python train.py --num_hidden_layers=9 --hidden_size=128 --num_attention_heads=2 --num_key_value_heads=2 --head_dim=64 --intermediate_size=512 --vocab_size=32768 --hidden_act="gelu" --norm="layernorm" --norm_place="pre" --norm_eps=1e-05 --positions="rope" --rope_theta=10000.0 --rope_fraction=0.75 --qk_norm=false --attn_scale=0.125 --bias="all" --tie_word_embeddings=true --parallel_block=true --init="normal" --init_std_qkv=0.0517 --init_std_o=0.0642 --init_std_up=0.074 --init_std_down=0.074 --optimizer="soap_variant" --learning_rate=0.0065 --weight_decay=0.0 --lr_head=0.00553 --max_grad_norm=1.0 --warmup_steps=200 --schedule="wsd" --decay_fraction=1.0 --decay_shape="sqrt" --final_lr_fraction=0.0 --batch_tokens=32768 --max_seq_len=256 --doc_mask=false --train_tokens=116500000 --max_steps=3556 --dataset="wikipedia_en"
Each number is 200 + 40 x the weight over the matrix's rms, rounded and kept within 0 to 999. Layers, rows and columns count from 0.

# layer 5 attention output (transposed), 128x128, rms 0.0641, rows 117-127, columns 64-127
260,254,233,211,177,231,128,168,218,290,182,210,177,188,181,172,210,142,189,201,225,225,171,283,194,165,173,254,159,172,215,215,234,161,86,170,134,230,248,100,202,179,148,158,237,127,213,220,180,186,286,190,240,306,229,165,270,182,216,234,245,159,127,210
165,132,266,163,215,178,192,184,241,219,301,166,178,251,177,193,238,170,305,170,146,181,186,169,214,210,236,269,196,141,232,243,202,199,188,179,282,141,173,203,241,204,159,231,233,174,252,198,134,202,162,167,304,168,240,199,183,177,157,208,192,176,174,71
238,156,250,153,232,189,157,255,115,173,238,234,195,241,199,256,152,150,235,166,252,291,183,146,258,203,183,231,137,151,115,185,193,218,137,162,187,218,231,236,179,224,278,201,237,230,158,148,162,233,209,167,214,188,112,292,165,201,261,246,150,187,209,191
278,168,129,182,216,170,180,177,160,244,175,256,232,202,200,277,228,287,142,167,231,175,87,105,228,231,213,184,130,223,208,201,252,193,153,239,166,290,190,219,199,196,180,197,184,148,122,212,264,256,159,212,151,193,227,175,241,162,168,186,226,214,237,172
239,215,210,156,201,239,179,197,192,299,150,224,153,212,130,230,141,230,258,173,139,227,212,202,219,279,193,207,208,137,193,179,192,223,229,157,226,239,199,58,190,211,214,280,193,220,231,255,237,242,100,176,219,165,207,213,159,149,180,260,222,155,218,238
182,262,170,239,207,180,194,234,199,157,239,182,243,179,299,178,177,170,190,218,246,240,262,201,253,217,164,264,249,206,248,209,216,188,131,169,139,232,174,214,214,248,209,155,167,268,209,220,234,212,231,206,294,163,190,174,138,222,204,161,132,200,224,214
156,155,201,198,160,172,232,234,257,240,142,161,229,176,163,204,178,129,228,138,176,198,244,220,236,121,210,215,157,185,199,287,192,173,180,188,210,249,251,214,239,57,200,155,214,194,254,156,186,233,183,230,219,160,167,131,263,195,189,168,259,135,282,214
132,173,206,190,202,209,271,253,198,225,243,173,290,166,191,176,144,213,147,122,251,184,182,200,186,240,183,244,191,208,216,186,152,221,152,212,208,252,237,289,187,267,161,167,217,156,130,214,231,221,206,257,252,200,127,152,201,186,295,214,190,151,179,195
269,147,197,170,224,208,238,260,224,244,152,159,191,217,196,176,253,158,211,165,173,217,177,207,107,239,177,197,195,175,228,188,239,231,256,176,188,160,208,284,195,207,167,172,184,179,275,182,162,129,259,101,185,248,197,304,178,234,274,234,232,229,177,169
247,219,280,255,166,156,205,293,198,229,256,267,227,128,207,155,146,172,182,206,191,148,227,177,148,250,209,198,203,188,324,222,232,179,155,211,202,242,205,183,239,242,209,188,112,134,244,210,200,194,227,199,261,134,233,172,143,157,223,226,164,250,209,176
235,171,284,273,250,246,166,215,228,240,230,179,319,153,160,215,252,230,240,176,147,217,147,241,238,256,149,201,224,203,149,181,232,85,160,187,225,171,232,180,137,137,206,276,280,192,237,203,219,197,155,212,238,161,184,220,117,244,175,145,249,161,252,211
# layer 5 attention value, 128x128, rms 0.0519, rows 118-127, columns 64-127
213,145,213,193,160,208,200,191,238,163,214,239,194,263,201,204,244,155,165,115,107,250,230,155,261,153,135,270,211,225,156,163,159,255,206,134,284,113,308,274,221,202,141,171,224,143,253,161,208,266,293,213,258,125,307,168,215,144,289,255,144,187,198,199
299,121,231,168,267,259,172,275,128,163,267,225,156,118,176,181,141,108,198,184,250,213,185,198,206,153,166,137,182,247,181,203,272,227,190,159,231,218,229,159,142,205,234,293,179,264,205,163,189,275,190,174,246,167,222,178,147,244,206,181,98,167,197,209
256,239,209,173,242,208,220,246,155,209,116,305,203,193,114,147,196,190,216,239,216,195,157,121,279,222,212,311,209,161,203,153,249,182,172,246,198,276,230,243,205,171,139,159,123,242,182,151,236,208,178,165,150,227,261,146,295,225,158,193,162,217,264,155
207,253,225,224,218,229,211,206,197,203,167,303,103,236,154,238,211,199,243,222,191,218,313,149,286,243,190,128,261,225,161,112,224,177,221,243,243,251,192,104,148,130,262,168,214,126,198,230,187,208,150,190,257,171,206,254,197,174,251,184,182,261,272,162
164,255,278,160,157,186,259,208,252,189,278,252,251,158,192,112,171,123,250,190,192,234,198,212,190,148,243,271,261,205,272,220,272,213,172,197,207,231,226,217,270,134,207,159,250,276,210,201,188,192,249,184,220,217,176,205,198,206,172,174,207,189,266,261
208,130,277,183,130,145,146,191,197,242,239,143,231,234,237,219,209,119,210,245,268,196,205,241,223,226,224,201,148,148,213,168,154,208,320,211,177,237,271,176,132,208,224,189,305,191,221,198,138,218,124,218,272,160,196,140,232,147,163,130,196,208,198,241
177,198,237,205,138,303,187,223,110,172,253,209,309,185,240,242,177,236,172,143,229,163,132,211,115,142,277,216,258,133,242,158,164,148,215,161,206,187,182,174,155,244,217,263,186,219,184,184,225,210,216,228,228,183,149,151,237,243,208,191,124,187,149,227
236,167,203,175,221,268,174,189,214,234,190,194,151,198,229,215,243,192,216,181,184,194,127,223,147,191,192,149,171,179,144,137,276,240,245,148,157,201,233,301,198,182,272,119,260,118,246,206,269,223,217,242,193,234,206,265,276,261,247,229,155,162,184,175
243,238,192,203,101,238,234,174,194,248,254,136,295,126,188,191,178,182,196,134,179,214,225,311,156,185,197,183,172,194,223,209,217,243,229,180,203,181,183,74,255,219,173,227,188,143,264,235,148,243,167,189,227,275,261,82,242,125,198,216,177,257,160,179
173,141,216,240,165,219,188,183,243,240,189,192,208,204,278,188,205,198,98,188,270,191,191,156,193,232,219,161,162,252,250,210,217,155,174,225,164,143,239,226,257,253,244,231,271,157,241,177,138,272,226,298,237,227,228,328,190,245,169,249,147,239,206,253
# layer 5 MLP up, 512x128, rms 0.0741, rows 0-14, columns 64-127
173,179,225,221,188,184,130,209,230,230,199,132,173,178,213,242,268,230,248,284,221,254,255,134,157,157,153,207,222,239,205,206,143,163,158,183,255,220,212,225,183,162,188,281,186,203,237,211,160,211,239,155,203,174,222,221,135,244,240,186,152,176,244,159
214,231,126,197,188,228,193,209,277,192,205,190,229,234,120,210,221,279,295,130,187,249,164,259,210,203,201,203,173,200,134,139,203,152,169,199,184,163,252,157,177,120,215,218,249,167,237,199,238,208,211,217,86,192,220,277,131,160,251,254,223,203,270,228
159,188,204,208,123,258,134,245,208,194,221,225,192,246,299,174,219,138,303,259,232,255,256,130,201,215,160,118,111,248,194,241,143,156,298,166,158,162,236,205,182,262,233,294,208,268,198,167,220,128,194,110,218,194,214,167,227,231,170,243,236,210,237,186
205,197,199,208,238,202,163,193,217,204,304,114,170,152,138,157,191,225,239,148,160,159,175,165,103,227,236,227,247,226,213,264,159,227,177,242,174,172,246,189,223,187,141,239,253,212,212,184,245,307,265,148,260,255,176,188,242,221,202,220,235,197,221,163
253,176,234,205,183,201,182,160,176,167,141,171,184,213,254,167,236,228,206,275,226,186,188,132,175,154,221,185,220,199,209,239,193,147,199,161,184,195,242,178,198,197,174,153,160,186,162,162,202,157,228,149,146,226,216,245,191,210,242,181,174,190,189,186
193,183,179,167,271,252,203,184,201,117,172,180,280,240,157,237,200,111,137,241,186,232,128,193,243,150,138,243,205,230,246,204,179,182,165,204,158,216,228,255,211,179,112,148,183,147,230,189,220,187,251,240,218,177,194,200,145,210,238,203,189,261,176,228
260,239,197,190,225,154,182,161,257,200,229,123,243,277,257,159,229,195,155,170,289,152,221,165,159,198,212,98,192,222,179,168,222,204,158,247,170,197,149,229,282,277,231,258,248,212,200,156,176,181,141,159,210,236,184,171,208,200,316,147,278,193,225,146
150,172,196,120,224,125,194,162,168,148,196,152,148,141,197,180,178,260,193,135,113,229,261,148,119,179,179,257,190,178,167,186,200,228,188,251,214,215,176,199,242,260,233,184,222,302,234,165,214,118,257,173,166,259,255,186,219,240,186,204,147,114,158,194
135,198,213,180,222,221,226,241,70,182,173,199,197,185,195,159,174,284,224,255,196,156,175,216,213,134,218,218,156,204,217,235,234,205,201,177,228,168,215,212,246,261,187,157,179,145,155,197,158,231,261,172,150,252,216,166,195,182,258,150,138,248,165,210
151,190,197,187,156,210,187,256,225,198,243,189,229,227,235,243,185,273,187,185,234,140,236,180,138,212,153,161,278,196,207,186,191,248,233,173,209,271,182,203,150,158,239,221,220,160,238,184,110,147,264,207,147,196,283,171,217,228,224,223,217,202,232,232
208,118,249,223,219,243,192,142,214,206,222,194,248,261,216,202,146,160,191,245,212,198,207,203,273,277,192,197,208,164,281,142,226,166,180,213,257,215,272,90,192,140,234,194,287,191,225,103,184,194,186,165,230,205,219,241,241,211,213,174,182,224,149,236
216,178,208,130,150,211,262,219,242,183,223,130,211,226,233,250,195,168,139,184,206,207,218,252,185,260,183,140,172,189,182,215,274,147,209,240,178,216,114,126,223,246,168,219,184,214,197,228,210,219,221,240,161,198,256,230,200,211,229,203,181,218,251,189
242,183,194,196,232,114,231,141,246,68,213,146,168,220,174,221,241,175,163,190,178,185,259,211,233,230,292,176,214,182,152,241,182,286,227,210,218,168,119,194,168,254,217,219,184,299,205,209,248,179,241,209,259,207,222,291,201,157,242,241,157,193,168,239
196,131,231,190,219,200,253,258,193,178,180,145,146,213,221,144,199,164,203,206,163,195,188,162,245,260,180,222,182,103,217,234,162,210,172,225,241,232,265,191,185,182,199,246,253,138,175,277,188,217,183,123,222,207,240,229,149,213,238,139,225,192,147,219
193,159,161,179,165,229,155,176,230,133,175,162,245,239,193,206,201,287,280,200,236,179,208,195,205,126,240,136,261,207,145,212,207,217,204,231,190,260,181,212,174,270,202,219,307,129,221,209,188,159,264,226,222,196,156,265,234,190,243,232,150,177,149,182
# layer 5 MLP down (transposed), 512x128, rms 0.0743, rows 0-14, columns 64-127
244,146,204,257,209,207,143,205,162,208,134,184,235,157,244,248,220,261,130,184,204,188,226,256,180,190,135,214,103,148,309,280,150,238,187,167,174,129,240,202,208,198,176,123,293,162,238,148,197,194,165,240,203,127,234,192,195,129,219,139,206,184,212,164
221,191,194,206,227,189,128,213,230,172,186,238,189,220,143,150,268,208,171,173,173,253,146,178,203,197,304,270,141,115,240,246,229,170,217,241,148,225,247,178,199,155,176,135,229,208,150,172,239,249,165,262,190,253,213,167,166,218,185,191,142,165,262,218
216,159,177,221,204,170,197,167,218,218,135,258,189,206,169,209,186,206,156,159,166,178,137,313,213,201,198,139,195,274,221,192,240,244,252,245,194,248,209,242,279,215,175,213,221,214,233,257,152,280,225,168,178,199,190,151,186,155,276,186,214,187,204,250
173,214,234,218,177,179,243,146,96,154,150,173,218,193,212,212,217,168,167,208,204,218,134,180,195,176,135,283,138,200,187,134,187,244,199,133,134,143,175,214,229,183,191,193,179,226,188,157,199,195,153,185,244,243,181,293,159,202,195,166,190,138,170,257
150,243,205,219,179,136,224,223,213,205,217,206,207,189,195,209,248,229,167,233,223,180,173,185,176,247,219,181,191,162,177,204,212,190,218,164,130,259,202,237,213,152,280,164,272,154,212,276,165,223,131,191,188,221,221,182,207,224,230,173,108,214,126,179
239,302,194,178,169,181,205,208,209,253,151,220,202,212,219,164,147,240,222,176,199,163,224,184,136,166,125,256,96,262,211,202,190,215,224,197,200,160,212,173,216,178,194,171,137,221,212,199,138,142,226,110,266,217,192,278,263,171,163,145,147,145,131,169
158,226,289,209,191,151,245,177,185,164,268,191,194,220,216,182,212,161,176,232,221,233,246,149,201,150,170,182,254,228,166,155,199,216,251,222,143,181,202,217,235,153,233,247,220,195,198,250,243,149,111,252,196,158,281,138,205,192,207,192,200,171,229,141
254,190,157,200,178,159,271,167,254,242,240,143,229,220,228,227,191,234,260,257,129,136,138,199,265,164,212,254,238,233,81,211,195,180,286,156,182,201,237,236,241,184,264,147,205,207,151,288,132,196,141,199,215,96,111,188,151,175,217,199,195,264,166,201
137,226,186,143,130,152,203,162,167,208,219,152,171,202,218,261,212,203,179,173,197,198,249,210,180,210,251,165,128,237,218,175,179,229,143,178,238,178,176,156,173,184,195,236,154,204,199,214,232,234,145,171,163,235,257,221,154,177,156,246,241,274,171,164
150,163,254,78,260,143,235,201,207,248,155,197,175,167,242,197,163,175,250,144,248,188,238,110,263,192,196,273,243,157,168,236,206,235,185,177,174,158,173,165,192,174,242,192,123,162,204,184,163,172,234,236,243,223,240,197,260,205,155,253,202,184,196,205
154,224,192,152,152,208,205,143,231,148,215,239,124,184,171,166,164,275,196,192,198,184,203,131,259,189,191,183,212,256,191,121,189,212,155,231,219,244,149,261,191,179,194,194,162,175,215,273,136,246,217,240,173,238,155,155,206,201,151,202,217,229,142,208
205,162,156,139,217,218,221,158,282,128,181,164,136,180,194,184,225,144,245,193,177,196,169,236,157,162,235,224,194,215,163,169,201,240,148,179,241,194,188,238,208,196,168,208,155,218,248,139,138,266,216,253,189,189,237,161,192,253,165,144,227,241,179,170
132,185,243,221,170,173,153,221,140,182,234,223,180,151,183,215,175,179,207,194,175,142,279,185,236,250,74,212,157,115,226,229,171,181,183,172,153,236,203,202,137,228,246,168,166,228,239,216,152,249,211,169,238,259,198,201,164,226,198,165,177,170,217,227
219,186,192,213,174,229,224,222,145,136,198,225,204,136,149,154,171,192,131,244,302,252,174,250,260,141,238,198,200,191,175,182,253,150,138,189,175,250,210,231,187,117,209,154,204,143,221,161,181,161,220,193,169,182,230,168,217,208,179,186,254,161,176,211
206,131,149,206,135,164,138,207,148,223,192,171,239,192,243,169,238,240,278,223,227,206,124,186,171,109,277,188,216,219,282,272,140,234,197,111,244,228,202,193,186,302,215,233,184,194,202,179,231,238,195,226,207,165,172,165,120,120,188,259,188,162,221,217